python train.py --num_hidden_layers=11 --hidden_size=128 --num_attention_heads=4 --num_key_value_heads=4 --head_dim=32 --intermediate_size=512 --vocab_size=3095 --hidden_act="gelu" --norm="layernorm" --norm_place="pre" --norm_eps=1e-05 --positions="learned" --qk_norm=true --attn_scale=0.223 --bias="none" --tie_word_embeddings=true --parallel_block=false --init="orth" --init_std_qkv=0.0644 --init_std_o=0.0 --init_std_up=0.0644 --init_std_down=0.0 --optimizer="soap_variant" --learning_rate=0.0107 --beta1=0.95 --beta2=0.95 --weight_decay=0.035 --lr_head=0.00748 --warmup_steps=32 --schedule="wsd" --decay_fraction=1.0 --decay_shape="linear" --final_lr_fraction=0.0 --batch_tokens=32768 --max_seq_len=128 --doc_mask=false --train_tokens=82810000 --max_steps=2528 --dataset="wikipedia_en"
Each number is 128 + 24 x the weight over its row's rms, rounded and kept within 0 to 255. Layers, rows and columns count from 0. Numbers have three digits each. The size before them is the row's rms in percent of the matrix's.

# up: layer 2 MLP up, 512x128, rms 0.234, rows 405-504, columns 0-63
# down: layer 2 MLP down (transposed), 512x128, rms 0.224, rows 405-504, columns 0-63
up405 119:121103133129142131138098126135130163108113117151164152142120124143093128145099164123137142111132140136153129103172120101119101115113179159107072089142091145116141105200127085181128107098121116
down405 122:125096135124121132134101133131178130050124116147181139124135108158109108142101164105133145111126154154115100107109138130117152108158138085110110128099165150158157115086100161103104173120113157
up406 109:160156158136131153124081118106134118125123141133082109104160170127106120167120150122153116128112135126089131078157097096150107147141136139110125156117105103100136122176112133132141128131144069
down406 102:109110111108143128172113115128098105137129142104128136155092136123111116089117109096094141115127102116169142130131119140146160133135161113099099140130140139146124097128107149112116167146093125
up407 092:158146151114170133117177134140108161126121106169146148162137125126157157124122179143081159096103106127167114135167115099156099152149178107150141156116139118088113147108154179119126128122117167
down407 115:109119139170134110123104120130096124103120142153181090111118083144168085122097141166140117101121168128150124153113113109153118156128116146075123065164144107120136156121100095131127169122133104
up408 096:137142144098159149093087133143125113088147095118114092127114116117143112152128166122135135106157127106105151119115044155104125149125132128088114149144126161139128136158108116123149142152136120
down408 093:089152120136175096140124155083108086144121112150110148074167132111151134082113135141127104130101137154151149141097163123144110146090120127151084086133134162136113087136176150130130119132140131
up409 088:115055120146068106126162159116122128109115130113117104167121083161158168126129097143165141148092075148109110071166079107117116140109147139133122134108110134142126123112138149144156150151154135
down409 097:141117113160156099123120134095108128166127176139096136127125076130117115137146124108178124119149163152143140128138130152088137156094165095140135107133125141146160160087133141141140129109138164
up410 094:117145174159115158148096122089104129107173110117145137132139122150115100128148163141109100138119130125088116133137159106146171122121147118087117166146148128130120136139114162123127118125117130
down410 090:131128101100106128080125129160099179123129117095151130136149102102122135149138123138134163094123150081122161119125149173098121132142119119100164115104128137148144099121149114113125159123141095
up411 103:136146091154131108101121146122150153113137172111147144152081097098105148140133092088109120155163098149170105103129147156164118141073130136130071125136121113105143110144148152163101115142139107
down411 103:153115115121165105144184119102090150127107094158138178157149118118120125135118148087113110130125116101122113152121093164094093130153140109120111093121169128106095148113140123102189088134130118
up412 105:116139122102105150145126132105143110122132112131123116141134140113139079148121108117135069168108134121106167109147086103101136101115137100129142143140109135128153111110089071163152142096118122
down412 115:115135122110148097099116113118171113115132151140139125115106130114115140162122106116164115111150100117103119116120111129087097121168090129121104166122134136138127165095127138128091137153168152
up413 091:127128109155123139155091120074109095084101092132148102158135129103143083111113130129143134160104163144136126121128097132089130115115095104139118070141117124092131125133177119139137131130109141
down413 100:124131155075165114126134143166133111115078164134131098096146093108095099083117152088122125153120128133113108120094092112135131121164140152137123149139137155085108123132125117073165112108098141
up414 115:127133167101118085113155125131136120111175113178116099156161129106133071106099152129134121157097147114089112152144159114144118117129105135126151137133165126102118109173181107096100104120112109
down414 115:106173096129130140131102128132135071115138134121099118098117090165113128134124106099122110129090124119124123168103125113127161118071134090123137099114065119079155146135115149132153174109115131
up415 086:153120089148132113118097145173072177121162102138136095136137128096123141142135131122085140149129123101126091103129115142152144137083104164115117147095115099132123134151131083147157077111141139
down415 107:145124174160154122094130125138128124092151170115053096133162110162146138148141145109127129096130128143116120115110153117167132098153147150174123105129122148119154160157147112136104119067134106
up416 090:124130102150135141154147144110140125114129140107118132140108107147126145109133127113154137094161135095105127139174154117168162145147116145136152143166141123110141079115124148137125116134084121
down416 092:113090139133093120147196148159146135108135154122122102115105136127122170125131122159166093107120129128154125120147087103121112145147120120140131127119139147140105166150126130185160150144187100
up417 092:127125126137081133199093111113089106095117175159175135114141084118093129150150128108161115100110122137134147142136107142139113127152134108128112094144133137096182112111104165129138173136109099
down417 091:166094115106115122187139076115149110155147099156087153111097127075142089131113121136151131136116142114130140148105137121109093100132115122112135137114117107152117097148131147145105095128132146
up418 102:115133125150110153135145125115093186169095078139145134157127113144110096147123138112116143155120133140100120093163135096119174123150154102082111132118128161123144109117130120114137125081127077
down418 096:149126107124124116125132104123132133122134138111122174107162133126105110118123127149130143109141163122148096147117129148131135097113152120154180130099139089109149152106131103155103144144112192
up419 096:141118125151087136126109142136128144143129147160115121144105166152121172102080141123134122103196162138159137120101124114155124105112102107126101118122111155127124103132135119127140124108074111
down419 093:113111092125177102111108126158103099134162126140106165116145122132101122143116154171109108129118096154123143117082122134081110119131135124128125076125121131183145136096097087112123123167126166
up420 094:106117122071095127132141149126155104114094184127094169145095110106098136134108098167100138135132120110155129151114119117138135105161075142152155128133119117094182116140137142124123104142094138
down420 094:137157110114146096114110120130096146156125107126112116103147104133119131127166111151104055143097163118129140132142082100080102115137111135102161158115131124148129104191148110101118165133113063
up421 093:132157125106129109115118192125110135125154128112145124125119113097117189113104104141168139169088128088143154121128108109121131134123134091087099127107147098158124109123115167155108171131176142
down421 099:083105126158128115088134114152129131130120164060119185124118144127108138088081127134137149142155148150128154129094156131129164118129176143127135113109081094150124149143130122149115107151105128
up422 096:142163140116133150149117141133121115116173099115149132136146071108121143096160125107139165122095153111184125137136037139135133122112103123157118137061169176173129132148133128115174116128114154
down422 090:129127119133084131108103089163143081152116131124122142093100123132110124126103122130101125105162157109105178125110163126122106124117164170144176112136092131108096155124124177115064143088088108
up423 095:116145090099166085101106091136123112182134156133108125118149155132084132122085102137114166147116135112120149094118128129099147136129125164143120130125112122119145145139116060088106172128145138
down423 105:119111118173096118146083107090134142099143110116142128107120141099153095124102104122161133112152131099070129153134141169167115182119099158167113163124076119108147103144130125160112135144106134
up424 101:137114125050144120158122132109123136120140136140155101114144153129080119153145177119131131154081091148138115138120131174161133093137140110113145168132120123117121124159113166125148128117107120
down424 095:088098136145149112118142139155149099148157081100167139128076089179172117109121098124167107109144145136149117113139135102125118120117091112138145105141137073181089129098139098093117107165137125
up425 105:125129114122103088123101087146139170168102131064152119184120133151103121140136136134107132143078111148141140115124134129142121107123132145130164092166109122115131171129138101130130128104111078
down425 094:129104106113082110168115131126114112086160076125149154098159108112121141143124118111099122117169129130112132087151166152076085119123114154113110160120163121117081065112150130120105103141114098
up426 104:154118133116139127108147130136147099091130127111132152129137110118092092122121162090099132084103112094082113111124120159143149130131163102094138172167171153133125116167131111144122157171133117
down426 087:120130160127141078150108133085162156188179119152132135118114103134160114113098088148140124150154131166131142093099155129119117123117170119170174085110124128133160080120120107133117120114095139
up427 102:170154186095125079110122115146144090107081115078099106123138105178156170183104139159144116148125117156126122131138116115125153160141080152126104095132138149120106110136124102136117122135107159
down427 104:150162138139129091140121123127135102152097156150120119121122137097111123131122122131104168082139118083139140154148147143110125135136140136163106151138161106138138130082129153104137149140137099
up428 100:140105126138174117178118137110136086114171093115134153108096135126167131127130168128144095122121137127146093134165114108118128131122104113088129131102124084127115121134110142154104126132082164
down428 101:141176177109118142112124136136109124119133170136100103118122092095134117135136112150172132133101131104141073146176094120140136081133077122115117125134123101125134136166135117161137136127149142
up429 099:158133132092122146094105177132131132125109161129110107090119132122122134142100088118144167128130149123118136088113104122074150140101097160129093135123126119141166140107068143128098096144147126
down429 094:106158124158106163124154139139146152142099129130099138112098134109150101130166130124112117120090158095108135145123137144069124096126160137117137094135143107124149132154105124080087103154123089
up430 099:100120130154131123105121160126136179080146139113178140156084135128128143138118163114129135147105139106109170097130081146143100100142153134090110098149126154085146107155128098112133175168153118
down430 086:098120149124074145110172112138148107139119170109136173123119123147111150175155095119110150071116101104137132141065103126132156134109124129100136115111159113154142072145130135135187144135100129
up431 104:122110120129128190145117087171095165089123128116124104127122113151148089120172165092138181126130138097124130141101103158110105165154113117143132166169098147101117142122142105184118118126108112
down431 103:171154105114127146137133158155137123178137131101083178129143103130168125132121150110133072140128134141150105103103128094177120100131135139146117116133129125159133117138125152153133075124121142
up432 116:171154110122121156099147179153135150198159080137166091127129139138112163113135106111110153129096143108106115150115152121132154126077122102153119099127124126157114126175125130130131108123171111
down432 111:172140117109142105087106157140123131137111143107126108106161113136081135104103140171159128115090138136108141106158103117176074144125125144113122125151184144124099103140115153129125092111159147
up433 103:123164136155144122101136095119113195107119146191152141096163106141151145097154107150119133138130082109116153139135115117155164109124123139145108135104133105166089133101150124155150127145144127
down433 101:158113094159131135118130129103099138146109135131117111140099133121139107091161119128140142095130195084151097166121106130136118146110124107152178133115163146176161134121113080091140107119096115
up434 087:160137118117133115157133125107124140120161124132101116129115094136109152124114139172105170163157145118132109123101168129134166117137137117186099119157091161186141116107090104108105142141137130
down434 089:121153126134173142152103114160113137156136142102118154084126086143121158126121144138122149117150117121138118098137168149168144092134137143116121199162139139111104102117106150125115129142125120
up435 085:144136167133161131119135137167147112137106137115135105120107137142141108097101130177130133144150188157068101126147155160118121113110096143143184147119148154098154154117125095112086131114144115
down435 097:139128142140128143133132130146135145142156134183133174142112160134079119130142122079115126161102103086126104140126128109108187122137136129129142129151103093154120171177125099121084123141138146
up436 088:171079159163126104114106117116116116127135124140141135084127144136090150130121101158107128166138165105139116125137083125115149129096155127085151139117136116103168154141081130129200084129138116
down436 103:127111131190132135107080120159149139123132149094130132111129103131146128144133126115166120152118128152124112120128123118157123119118110108131095125095126132146126109127157120099106143121082159
up437 112:152091181182115134130131129133082103133107138125091106146115107153113138144156149136113127127131127136106107143128114109114133082076092154140143146142117156096103093143153143119095129134134141
down437 116:124127101131112119115123094156123124104107161138141151185162144098081086183123094106081098118122137113111097132135123110146132120121116134136148117110156138118118106164128078089114150120106148
up438 093:164119113135110075101164135103080126126129103158091136108091136104165095130101137148092123159107115134105123100150132116120110112111155149060109139088148166094168128137112155128148123130129138
down438 100:100130111088144142141192129139149121145110100112148151105119130187115093091117130115131177166128127139120140105179108107117126087122158135141115128146092130142122112124130119141162058162103107
up439 106:141168136148115163115139105118162125118173130169132144158128121135153149125068087162115077139155132102082121172142136130127133133134133106108148161133095146088134110138126134132132134095091131
down439 121:087168130197158148125092093128186145143103128158126132125118142140136110116146111158141091132128110115086139127119154069125127151155113121130134110149125130127139076152148137094139117165119153
up440 111:132189133091141145125143095145167139105151114107154118124128137093115131120134102130104136168099134150108088143106173127152138159103137144151088091129140150154131103113149085095117103097151119
down440 107:090107126125121135146127186135132112097121147154110110143111158056113126119133109121086152127127123132115115149111122099082143139090145112155182118135126151107146112137120154132132182174139144
up441 095:141109150124107100146132181117096152108096095112129127114108108126128155166093087098133078146138107122111097166145107124105111112133100161111114140170119097103155120132085087110162105142128154
down441 099:076114120130120154158112112098117111129157086111109086128107097122143084076157109135127132095127148126114105094111122124124116084154147171109143143102124113112127131112103122101137134095112099
up442 105:145139174108145154135160096122139117119073116129113129138172112089111165168137134107110116129091120139106132145138151149155130103129142167121117155138101148146128123157114111176168141074084119
down442 101:084138139096107138121145148111159126197112114130137110160113193097105150142136145128122117186151118111189175136126179117106147073104120143156146113142143161114119177136115123169135121088141142
up443 096:128155143111108098112088178138086144098180073132084121103098125142148137153139142117129122119136127107075107134152112177110103120110095098096081157099141141123163165112136127138112091129144115
down443 090:127136103132130112124124142114173151111087147079106117124130136133157142103132117094107148151119132065123130131137110151120117077080104094134092096148133116114108122165156145134091106079118124
up444 123:169141124137095131131172122106118135131072137171113191110114173149142148117104124184088130141109102114142129131128118161102151139125147125140141092182145148122135175111129107126132124126112159
down444 118:132124116143113123121147110073117123099133150151165177148120113093120111140125158107108130175112115142099111142122142130096143100117145115118149111139122152100141143115163091096145084110105143
up445 098:145106124141113139115119144112136146114102129120171136113124117120112127093127162134128116148101148087077146130194123108091153102106081137118123101183136082137147141132128116146158129116126137
down445 102:149112142122109106084139156116132117114119138166166139096162119100103133109166147095130154118116145140142165155106139126114129089161122117166096057121111174121094154137122086121147156125093139
up446 099:126086151122127156128138134147154168107108119131113129141161124098092125103107105130130121140126142098154105145155163144129154129098168152135154141151094114122128116075123121118131136099120129
down446 098:139135095146111114147136078106065164157143103128102145114124135123124122139136131088139151152141101139124166125109144128135143184147121091113137176128133114119153085154132133150098108153146177
up447 109:130099106105151126123116110134125119106108205123135104152152149142105169142138137192157128138104125095120154154098148128063134128094163111097120110135135122100165132162112111149145133100128116
down447 111:091103140096130074140127134125120160151112126154102101103101145112117115144108155139130159142150142155129126129146173093134137132138185078107106084121115130072170126160133084118093155157111106
up448 118:145116119056161115138154139122133105158138105135155125098183164153100156102119129154095155113102083142126143139109111132097102146141103137106094154110126117129167111122071118096110120138137117
down448 108:094101145110164136125136098091127162176106179156118147122112128087140139114135117154078104133135112143123134163119138112122110127116170123136105081116155124154147084129104123135108110118124132
up449 107:141135141150166142087128148134106097113158123110107094094151053126149142156129125130105117148114122145119140154116115152149167118155121147102130164156149165071111100146109142122096128169179109
down449 102:078112156104120133087129110126116146070127105115143111165134080137145139118132141101116092148097096118123151154107105145155136132141112124124118146102121144160141101113139101102150114127148126
up450 107:154111143133116146169138098113147171124130166165122104128110120121121165147137161139114104156166160114094117151110145151097155146076146123115136122134099121118085130106115117135147147140118118
down450 107:116146135103145093195117118130114129193098139135082125150139131130116113147152162106106101135095089177135159099132101082129110103069114142162148160125168126146116134130105115123116108164103100
up451 102:110135164104085155144122131149139163138142130116149121071125161122096116123143131095122175135152180139155102164097126106118141093090098113161122164100160174147120107099127094120133122142102141
down451 112:120118156167124169131087144087161105118104122140149101154163139111130138141087114113161064148136101131154116158143143089165107133142173156131090155103145089114079130122153143125125134131137083
up452 090:128137142128165120147109104124105132098143125069126113145172169109104129106116189133157129155152147129123146141158122097105137119112055096123150142141169195163094089148139140147137125169108129
down452 092:144130127075114128117098140090125161158155145090148132119116173128152148138139143142119113128117131070137158136116121101133153163132131170110170122177151094129108128156147090114156132114078162
up453 104:113151134143123127139131116149149155134100122105103161143122128123119121157125144106147153110151138115097106097098118079163109132101135109158093161172134090110184108134089137115106117104140145
down453 107:139123067120125112139144126120128143179109154157102187141080134133162110132079097127173092130139163138148153142132187173061150144159156108111165125118123135143168114172136126136092149102138121
up454 107:115103112121144100159072123166146111126146120068147126149150128145105134125137127108140153129118141105120109145090123103114158094154141126098128113183141164123111088118089138130162109132105122
down454 096:145150148096175092124168141122105133106099134185080142129119127121134142076112127156122132118118129078118111131154157139176123124121145143135152090162152114126128134145114097110118086149160128
up455 116:157130137107139100149169162123157166142133137138170164135128113112119122148105147100112112083114126071131125135099120163135128141091125127132130183131182081150137123139129128158125089120097126
down455 120:129096120110180176142155101155122152094112122173132136161148159114105176138145122173107135075134136125076150174152130090128139165181162139133142115101143170114118139163123144127115153131110118
up456 098:178108151140183145116161153150105110128143096110207142156175137102112125127126158144164144136112120082116139140126141119132172124076149120133086129136160129107152145137116114169123124074148137
down456 097:157162103137084175114109136116152144113136136140081164167133131137129130097127110106151138122085126117131117108114114138123104089138111097155144157113154161144125115091135148106142134154111131
up457 107:135142127144144144126117119115157108100110131108137124090159127115119079088139139186097114108110144145079144132113120112074125143101146115165132125170137086132137154161099129140132140095133162
down457 103:109100186115120121112175159107091116091107124107142143088123119148117139141071109119111133114170086105124112087138131129166088133124160127125124134146136099109159098117128145073129107117173116
up458 101:127177138109129128166116192154134095116128132153138175117106117163164121133148103105125128113095137102075121144150131106122098121156135114127104096119135089126170167137100130105156145159135161
down458 091:140139116123149101110110169121127142092106140130120123168120109093126140134113058128136087151135126112109146146100160126117110098097142075110100135102151128117093085133117167143134100131143121
up459 087:121124088115108066070120154170157117134139144120145115119115129132082144119122129142149153152137134155130118115102122129141133128164135120112111132173119137139147170172159101169156101124107145
down459 086:160127171138107156122115136172085124154085105122130103140160117180123096111179140133105135092121163107091147132106102095121113098163132146157128103149107148131113140128118111129097103140151141
up460 107:138147134115157124140137181140129197163100130092130117121135080125091110148080142160140127153126147107110134096137135115174095124154124114121134103139126171143141130134153140132139091152168155
down460 099:144110066152169123123127111125137127121133118092145134144129163133173097135107146145083150133134133101127113073093135071126088125113145132150187099087105127099157131171155123142136146129092105
up461 107:162129126146141105103132165126156135108093130117116130087162140186127113146127093137117105108078103129114142134106120146107121167142107113142139128132110144109142132194108138115136128123128132
down461 106:160146132151151094108134103115116130176163090129123168092155133132052124142147138122128112086121113072152165171107116119131104145117126103149186120128142118099150101123117106161105091100146123
up462 089:170166124131123128132130153109108142121125175148124095111102125142112151132108126174103117133075136180128091161127103118147137136080128150166142121119104155146149150149163128081145162135133086
down462 081:128105132117129115155142168154134054163168125139109135147130154112090169143176123138095120152111144128108133132161098122139110114126106142115145110109111090137135140145147101104135119118145130
up463 097:133128139166067200139131118106155118085122162163096108142132146115102117141135079124159149087116106161188065124131080142132116140111123108109117114136121118098146139132128112163148110162120164
down463 088:116069103155138085128123111151095154174170155159119131124111112143116141091143163125151133138119142145134124103100128116145128149140113122115089126109156145147114096172098112133085144144118121
up464 101:176119139174110122104133136107151152130151084114135089115119109103140123137143157136123115170133134143130096116157107113113160150066112133104112107148172139109081137142158139126121138123118110
down464 110:136147101120157076132110111141138155163144127137117123135095066123134152147098122117122125104150129125115178108147127115118082172160107080160160132091123132149139134151152132144110118101169124
up465 095:190157109137154088129106127115108113123121156166118101120131151157082147125118159158158132124109110106075123136110125116153140117145110114117137148166129123104128134109107088112128118158131123
down465 097:113120126126163093146088121115134176146102130152142132174139126098112132108128122112088114123091125143132125136085117128127174125118135169129163097092109074113170147084139110126110117119138141
up466 096:156144176097160159156120162104160102172146140147108128100067072128128115140140123126149141146149129079176177134129125135122107165116076127159156132108141147138181116112138165157155127132132129
down466 100:103117099167161147118115098119126145149100147124124101191135076138115102151138123131116124135117129106100159126111089112136121157117132110168147075127110121085156175130143148134104156144111116
up467 094:168103135153102092143102080116120149123151139123151144097110148127107142190141072169136085129088110108134154115081134115123130110145123093100093085115120141161112139142129108142123163134130140
down467 104:132128145123157141187175132088128149112138138138135157078181079116097122113158112144129147115129116142091133127063144134176116126100147135137134128180119155179085125134135129153132136166156105
up468 103:160172118107144105110137142117122132153152138098156112139129054154109144134108145168134129179120137098129109124123140144171164122064139130137157156174172144129092141120112125064082169132076145
down468 105:128108145137136104148126141118132146114154113124184167109125148135160102128134122124167112109185119156053118135167158085142151141138115147134160153129134112123136134170151090136158111160120119
up469 090:123103155107135094106149148171140164125093117178153114161133122131138112123080103157122093155119130168133139112126144104115125150126177118175119131117144126122177121112145124111167149143117124
down469 091:124111088108120134131188144130109135165113158112112115145132129133119119113157125088129107115122145134124130174163115124082137134155120112080179119136108146162110099127122182154092044124130162
up470 107:148117170126111152134124176123128131077139168149146154154086139154150097148126133113170129103112143106154145170089123142134142175095119164138096149129091110142104158132126150134117087103114116
down470 115:114127182084097124130143098150115130130096160146152167074134123116146085090152110127144140122110111147098164130075115137160136122097142126131155146132108157151086146112158117138147098143159178
up471 099:133139157145136164138118140085103118131155110170134127083124146115150105089095096147154105151098127194137142132131100086145116130124113108107116126112128144183111123127106140116092132147143133
down471 097:121124111139131142125144159127178130148136088154179117132136114157121129146128116113130145102144150071120102175098155147101132068159148135128141122108146112131115127110103112138106111156133119
up472 106:176116162127090145112123135111148068116122138155105137139120126148125154149131131116106135134164153159157106096100122134119110099143117111105096154160122180157107119064108149138127090105109108
down472 103:120158116170109128128132122183136110114120136109117131171119115134107151115131069094116156129142140134148148127080108153128101103136078154135144114149149121120108162139114181117140106108095185
up473 094:155123147137160112133087102133131100140126168148134095080145136118168109122126118115121182099126146149135119101134134120166121137099117112161155123111110145093125111099125131130126158073133159
down473 092:108117129111148187169157123123155108108162084152122184138143150149120154132111150151156111120121130158119119152173127118102150149186173164134121156105144111111112134144141151124134139110105094
up474 098:104110109144084184148164124131097172040109150095155122083152173189142147150130106110170143147135140108138134159108119134154098102087148123127136159132089134147170104125124140163162114112154121
down474 087:147134093094183118125118094163129092151157084122111160174139124115140110112126130106121096174070151130118119109135142133103158129117164120134122120105152130102079105090188095129133128132133155
up475 097:106112075142127087122111132135129144147140139104107082106187153132131096083116094092119127136142105113131156118154123090112163135123097080141090114120122099131116093136159182092158126151116113
down475 103:095158102130145115118132104084124091136111121133130086128174142107102088116172107136130117138112089129215191125116138126137126126128102138133106120085165108115139112100168120128120096141150138
up476 110:119101129136110142104116138127071142079113137087104136115154073164092142111132113151108144092112097119104133122116142132107118123163131108139124131125129110112138106140142137130096145136143124
down476 105:147086112147094137122138158112115133089095077138116135097157129107130188149145115113182146148141147118127084124121132128121128108159131087189124141111140104099124102091137138122118135190112117
up477 098:095142146126109120133154138121119123095179127127164180125151158134115143142133137162144102171129119114174142105137107087124113121147156123163115136130176136113099108128106132108121145195094125
down477 113:107160118153161150122111128126093119129103113112114138129086140139097147152108162150131113148092102146171115136096109145104139127088156140115090116152108128157164153152115167154118171139091124
up478 113:166155141112141134168089146126121123124176129159144138101131154113109131158116067125111145115095142112101125133100121116130138138149138121135086146134106156111142134135128145123150101143139158
down478 108:161123119120118104120144093143109126126134155169128098151086120142115098141141100105175132145135117092131150094118091126106075127158108133162148136112124096130138115137129132111136125130153096
up479 105:141121105127131116127178143181140157133166105106147149127152109174148121104171158136118113133135153101125113127108170107120086131108140136117094114111111137117140109083134113063187139103155070
down479 104:130160144161154129094153123109128148133142134132134123149100100189114143120095077080143162121117096102124110139153143151145150118135115120084152149102134099120138149122172119121126116135126148
up480 099:142154179105140138128105173139126101123124102122153165160132156098105089127122100119146113126124147119130105102133153156097123121094136134134113138129148119151137165131125171145163153160130117
down480 099:148124099109117081142141177122145128144076127112134096128137155093148155144113120099118131153125098108139140130075135131103107134128115165144124152152167133122151134081141151101109138148106097
up481 111:116156146103123117092134150138116118081117106101161147119081123116094120145148154113153125157138121121160138146146125106145105187099103134115117090089121125175188095167133073168153146132111088
down481 101:139137143171115171132153132090132126102135120150125099149104128144163098174115152118114142114177089118094068075158136154160104130129156150140099109181120128092143121108131108092164126135157105
up482 098:090141105165110119119137061105154117147139123103099119110086113139115115156108126117123138153143093122096101115132105107115153124129139134181108106122125088144134158094118138163172151159121125
down482 096:108119118096136121148130130088109132150138114158139112131133128127153105125154123060157101160127110143130134142147149133098129159162166132106125112102123092099101103145100105091118136110143123
up483 103:110144144128093147180104127099169121106103119104142146116109118146152091100119125151173129166113156147102122120087136145106128070135088100160132143094108129154159148130120120133143125103116127
down483 097:100132083093171134075107120124117129135159141171115108124120083139152127131154120097125164144114122126082154088120130087125113147105136139110140113124135116182127120127089123145145147107120153
up484 093:195111165109139130175118110133165133108096179135096125159133150123082112124128157113099132146097165090136132098093153125098112134128096142101121103137173134118155142158104113088113113119135097
down484 091:137126104178124107115130094136107139128134131140142092100113126128167128107143144148117166153174071109138127138112156093107134145123135103144113100148156098102160113103157119132146125147110126
up485 104:131116134118159094131107106148164148149125133127101157129147111144148144107123137116132102154140118124101102160108152150146133126149117123109141169094100157159130142099070122155129147098131140
down485 095:118175132157171175097149131094100117103115122112141174100157157122125145120150148137121095124102099158175108134142155076143105106125135098152108098163103131133158138123125135127115110133143147
up486 114:130149128162109142138091123068165112137152140131078145113151195134151080121139110185100119143134126121131118130144123121116132101128110112117130126095141161098102103119161110116072173114103145
down486 122:129133117155128124138143129152109120110102163165177167119121163118083078104102096202118090103148127111145117157152151107128139109156123103112128114130119129132106128133158120119087107134103149
up487 099:180128137137143121131101123104099122128154160133063139115124152115106121152118132118130152173145146176133170093116099112123128131130085140139138151151133157106179135115100129129186156140099141
down487 099:096131102107146119143147100143143156098127150104180109129137128116112087108151173113117155119117140139110116108128148133136169120119155100137137144132166132147102148145132128123106124096115189
up488 097:159145118143123102118094126125111115143153172124158133116104113149123096143074101124075146168132130100142134158130122160161157096142100089145134130167112132139120113169151141110088106130134152
down488 099:082073115095161155136108169167117166153128149153153170118135097124131117121151134106160115147124123110112132095165103137122136097153108145124155097098144101129109120106149130118126106100123075
up489 094:142113141134084136132090126148187104127121138134102127119145131154147129113084148134088190132138130123098104082146154112139120111138092103092099149136071160131141131117134127135159157118126181
down489 098:121095113127161114165107124100085124169144077162155138155119170137128127140123126126120083133121118086111137109119146151146151116144115137136139127142133184120142147134100160133111141134140090
up490 095:110133125124132121126132108111108139117160128148068149115145154162144108108122119181114118139120075134116095075138140126130098130148144092105145157105135176150142064174110136087138117116128128
down490 093:176129152091130160127146080114176138203095152150129138106139156169144152094126159130111107143132124099132137077133147123109104113081103115112083124106076132119131131112114133111136118136110136
up491 106:108115124147148118096120145152115124132102074141083110155112144108116125147133146136090180134109121134135081081137121121132120121132121135136140162138190085149151175157138107136101093158152054
down491 100:105145171076150158152144157136138109119153095162144150087125134123093117180100167122155121172097132118098140107134137135148115135118149077087137130143106086151112161111150123136134114107134183
up492 106:151130135087118129082105132149113076112130098120126096100111157146073138152118169151134141160139180097113144116082154135137175149114128146127100144156128094138132136102152103124098140141115153
down492 109:135155175144113137130059121136079116086143140164117091128164136161101124144175070125117122117118157117071152129155138159156096162092103146144102124159156142146146130114139142166164136142098102
up493 099:155106127107157148130139139133111113150126084109169123114124133136127094114107120156164121149095118111140127135079113132131129108138130100096101130137154162116081169098155116160206147129130116
down493 109:124133130140125178130133129116155074081164105123137121109106115097095122130175139112120125182150165139126133100120106108151112150105167109134160098144140102140117103124137153095132146114091143
up494 099:130126150162096142122174118158099143081107115130140099089144114101155178108111142120140152120179122076079117085113136110155114150119090071155134139129115130094155172107130124127105133140056145
down494 107:148120135138177105133132165106144126148103108117128179122120160108151159091161102139171100114100104148157102140134110152112147124135143143089125119165138089140125111126132116125128128126173137
up495 115:141146103131126105165101123096157118147144144128141105144135131174129143123116158128131172144087130148172149128096123151105116122072083170120114110111115113104143145125107181123124118082158135
down495 119:142128134116131116127102142145155119140104122102168115138187148148111167110105126154141144103089096132123108124108140121125129143117141107167089094140147069154133153114128150135123115144107152
up496 091:129120133168128110111079103126129157093164112151143135135108119181058138121123106119141125144118115130109121114081143136201158120133139122124122103140105116122154182109105151126129160099110101
down496 092:149104092142124094131112096085144115131119129117123119109130122103131141124161125135142126093124097102103162135102131159113133142094149116091141097135150111106156148137114083120123112095114157
up497 105:149105151130133135157117091188113173131136123131119135169127176104137139105129095185106102132134142100143122180146117143129120125131159140152149143109177123099159119143131161129148157137137135
down497 091:118148134134138071082208107097135137159110138132179113119122115108155141130167116135150154116160147134133135170134151129119120118092123104150104134109136103129116078095101130121099104119124107
up498 124:138133115143146120103172118164116137142157143114113104145114096166143136107130195120110142159133120098143152109177153124134165117164181125088097126145181142129110095119153083159100121127103112
down498 128:143129079124112116119137128179134120129119109079129081170121125138123127150133141111113148147123097114075155079104097105161126144158154112112116130105169111087126143116114091152163141148122099
up499 112:135146127130105130101112139099144125148134095118135146121125074103129153151127119124119153160117120098117126094134148114130133115139133129109116159162144145113116112124150133155141141118085170
down499 114:094127126140118102151141083146138146128123134138084111110176120113100146152167129117183131128126172150139148099133129094101113154129100116174126155121147096117058101113179129120151150138120138
up500 101:125108138131151109165111139165119101076175114156121136128112137144126162156112131114112121107162131108093103118177152113147112132109158120129115138099132140070118169093144120139173091079178141
down500 097:160092156144118138118114110111140136155102149103129143120099132084124089116104156129089098142124130104149090143091139091127120083140141101082136130138119124129167129118103093126114165149140092
up501 100:136138137154151112132136069121135138143135149133100121128096119074134148137118149119143108103114130105139089169152156114107104118160109148140105070131117167125119137168111108149141153117132180
down501 106:118165141118114090101119118088123142141142097158106154114131164142104126116135120097142099134103099094094143135090106130132144101091131121108183110145127136123145145130100131179157146112113145
up502 095:131131134148144153108149113141120144110100094120140173148128099156080137162119080118170117113115151098112127121089128109096157137160144154114119073123149101148125171147130174141121134120126093
down502 102:099084092122149123116108126118126108118124126108097125141142112111120127180108145115164131141106126109112152131144093129113088146118095112115107160134157128086157104111121101078131154159132173
up503 094:132160090151166093090159104133123125123107175129112152115155126137112137132104097131140141131109150092131081127108103104103125138153104119133107134142156125143163139140132141103116155142129135
down503 089:138099121162146091132105128110126127124125140119149082121078118151101141126117154123131088175152083155093128115150154220135134152137126109139127127096113152124108107143132085130097143105122152
up504 104:148108135117119158109111075103119140087102104149111091124101157107129123097106131139138143124136138137105115132131131119095133116117144131118113117127087120108084111112111081110156106145082124
down504 101:125133088117133122130156152177114105118147159109113104131114127142133117077140157081119132097099147118166136147129160150101113123114110169140148126101114147108122165108158161142122057103146139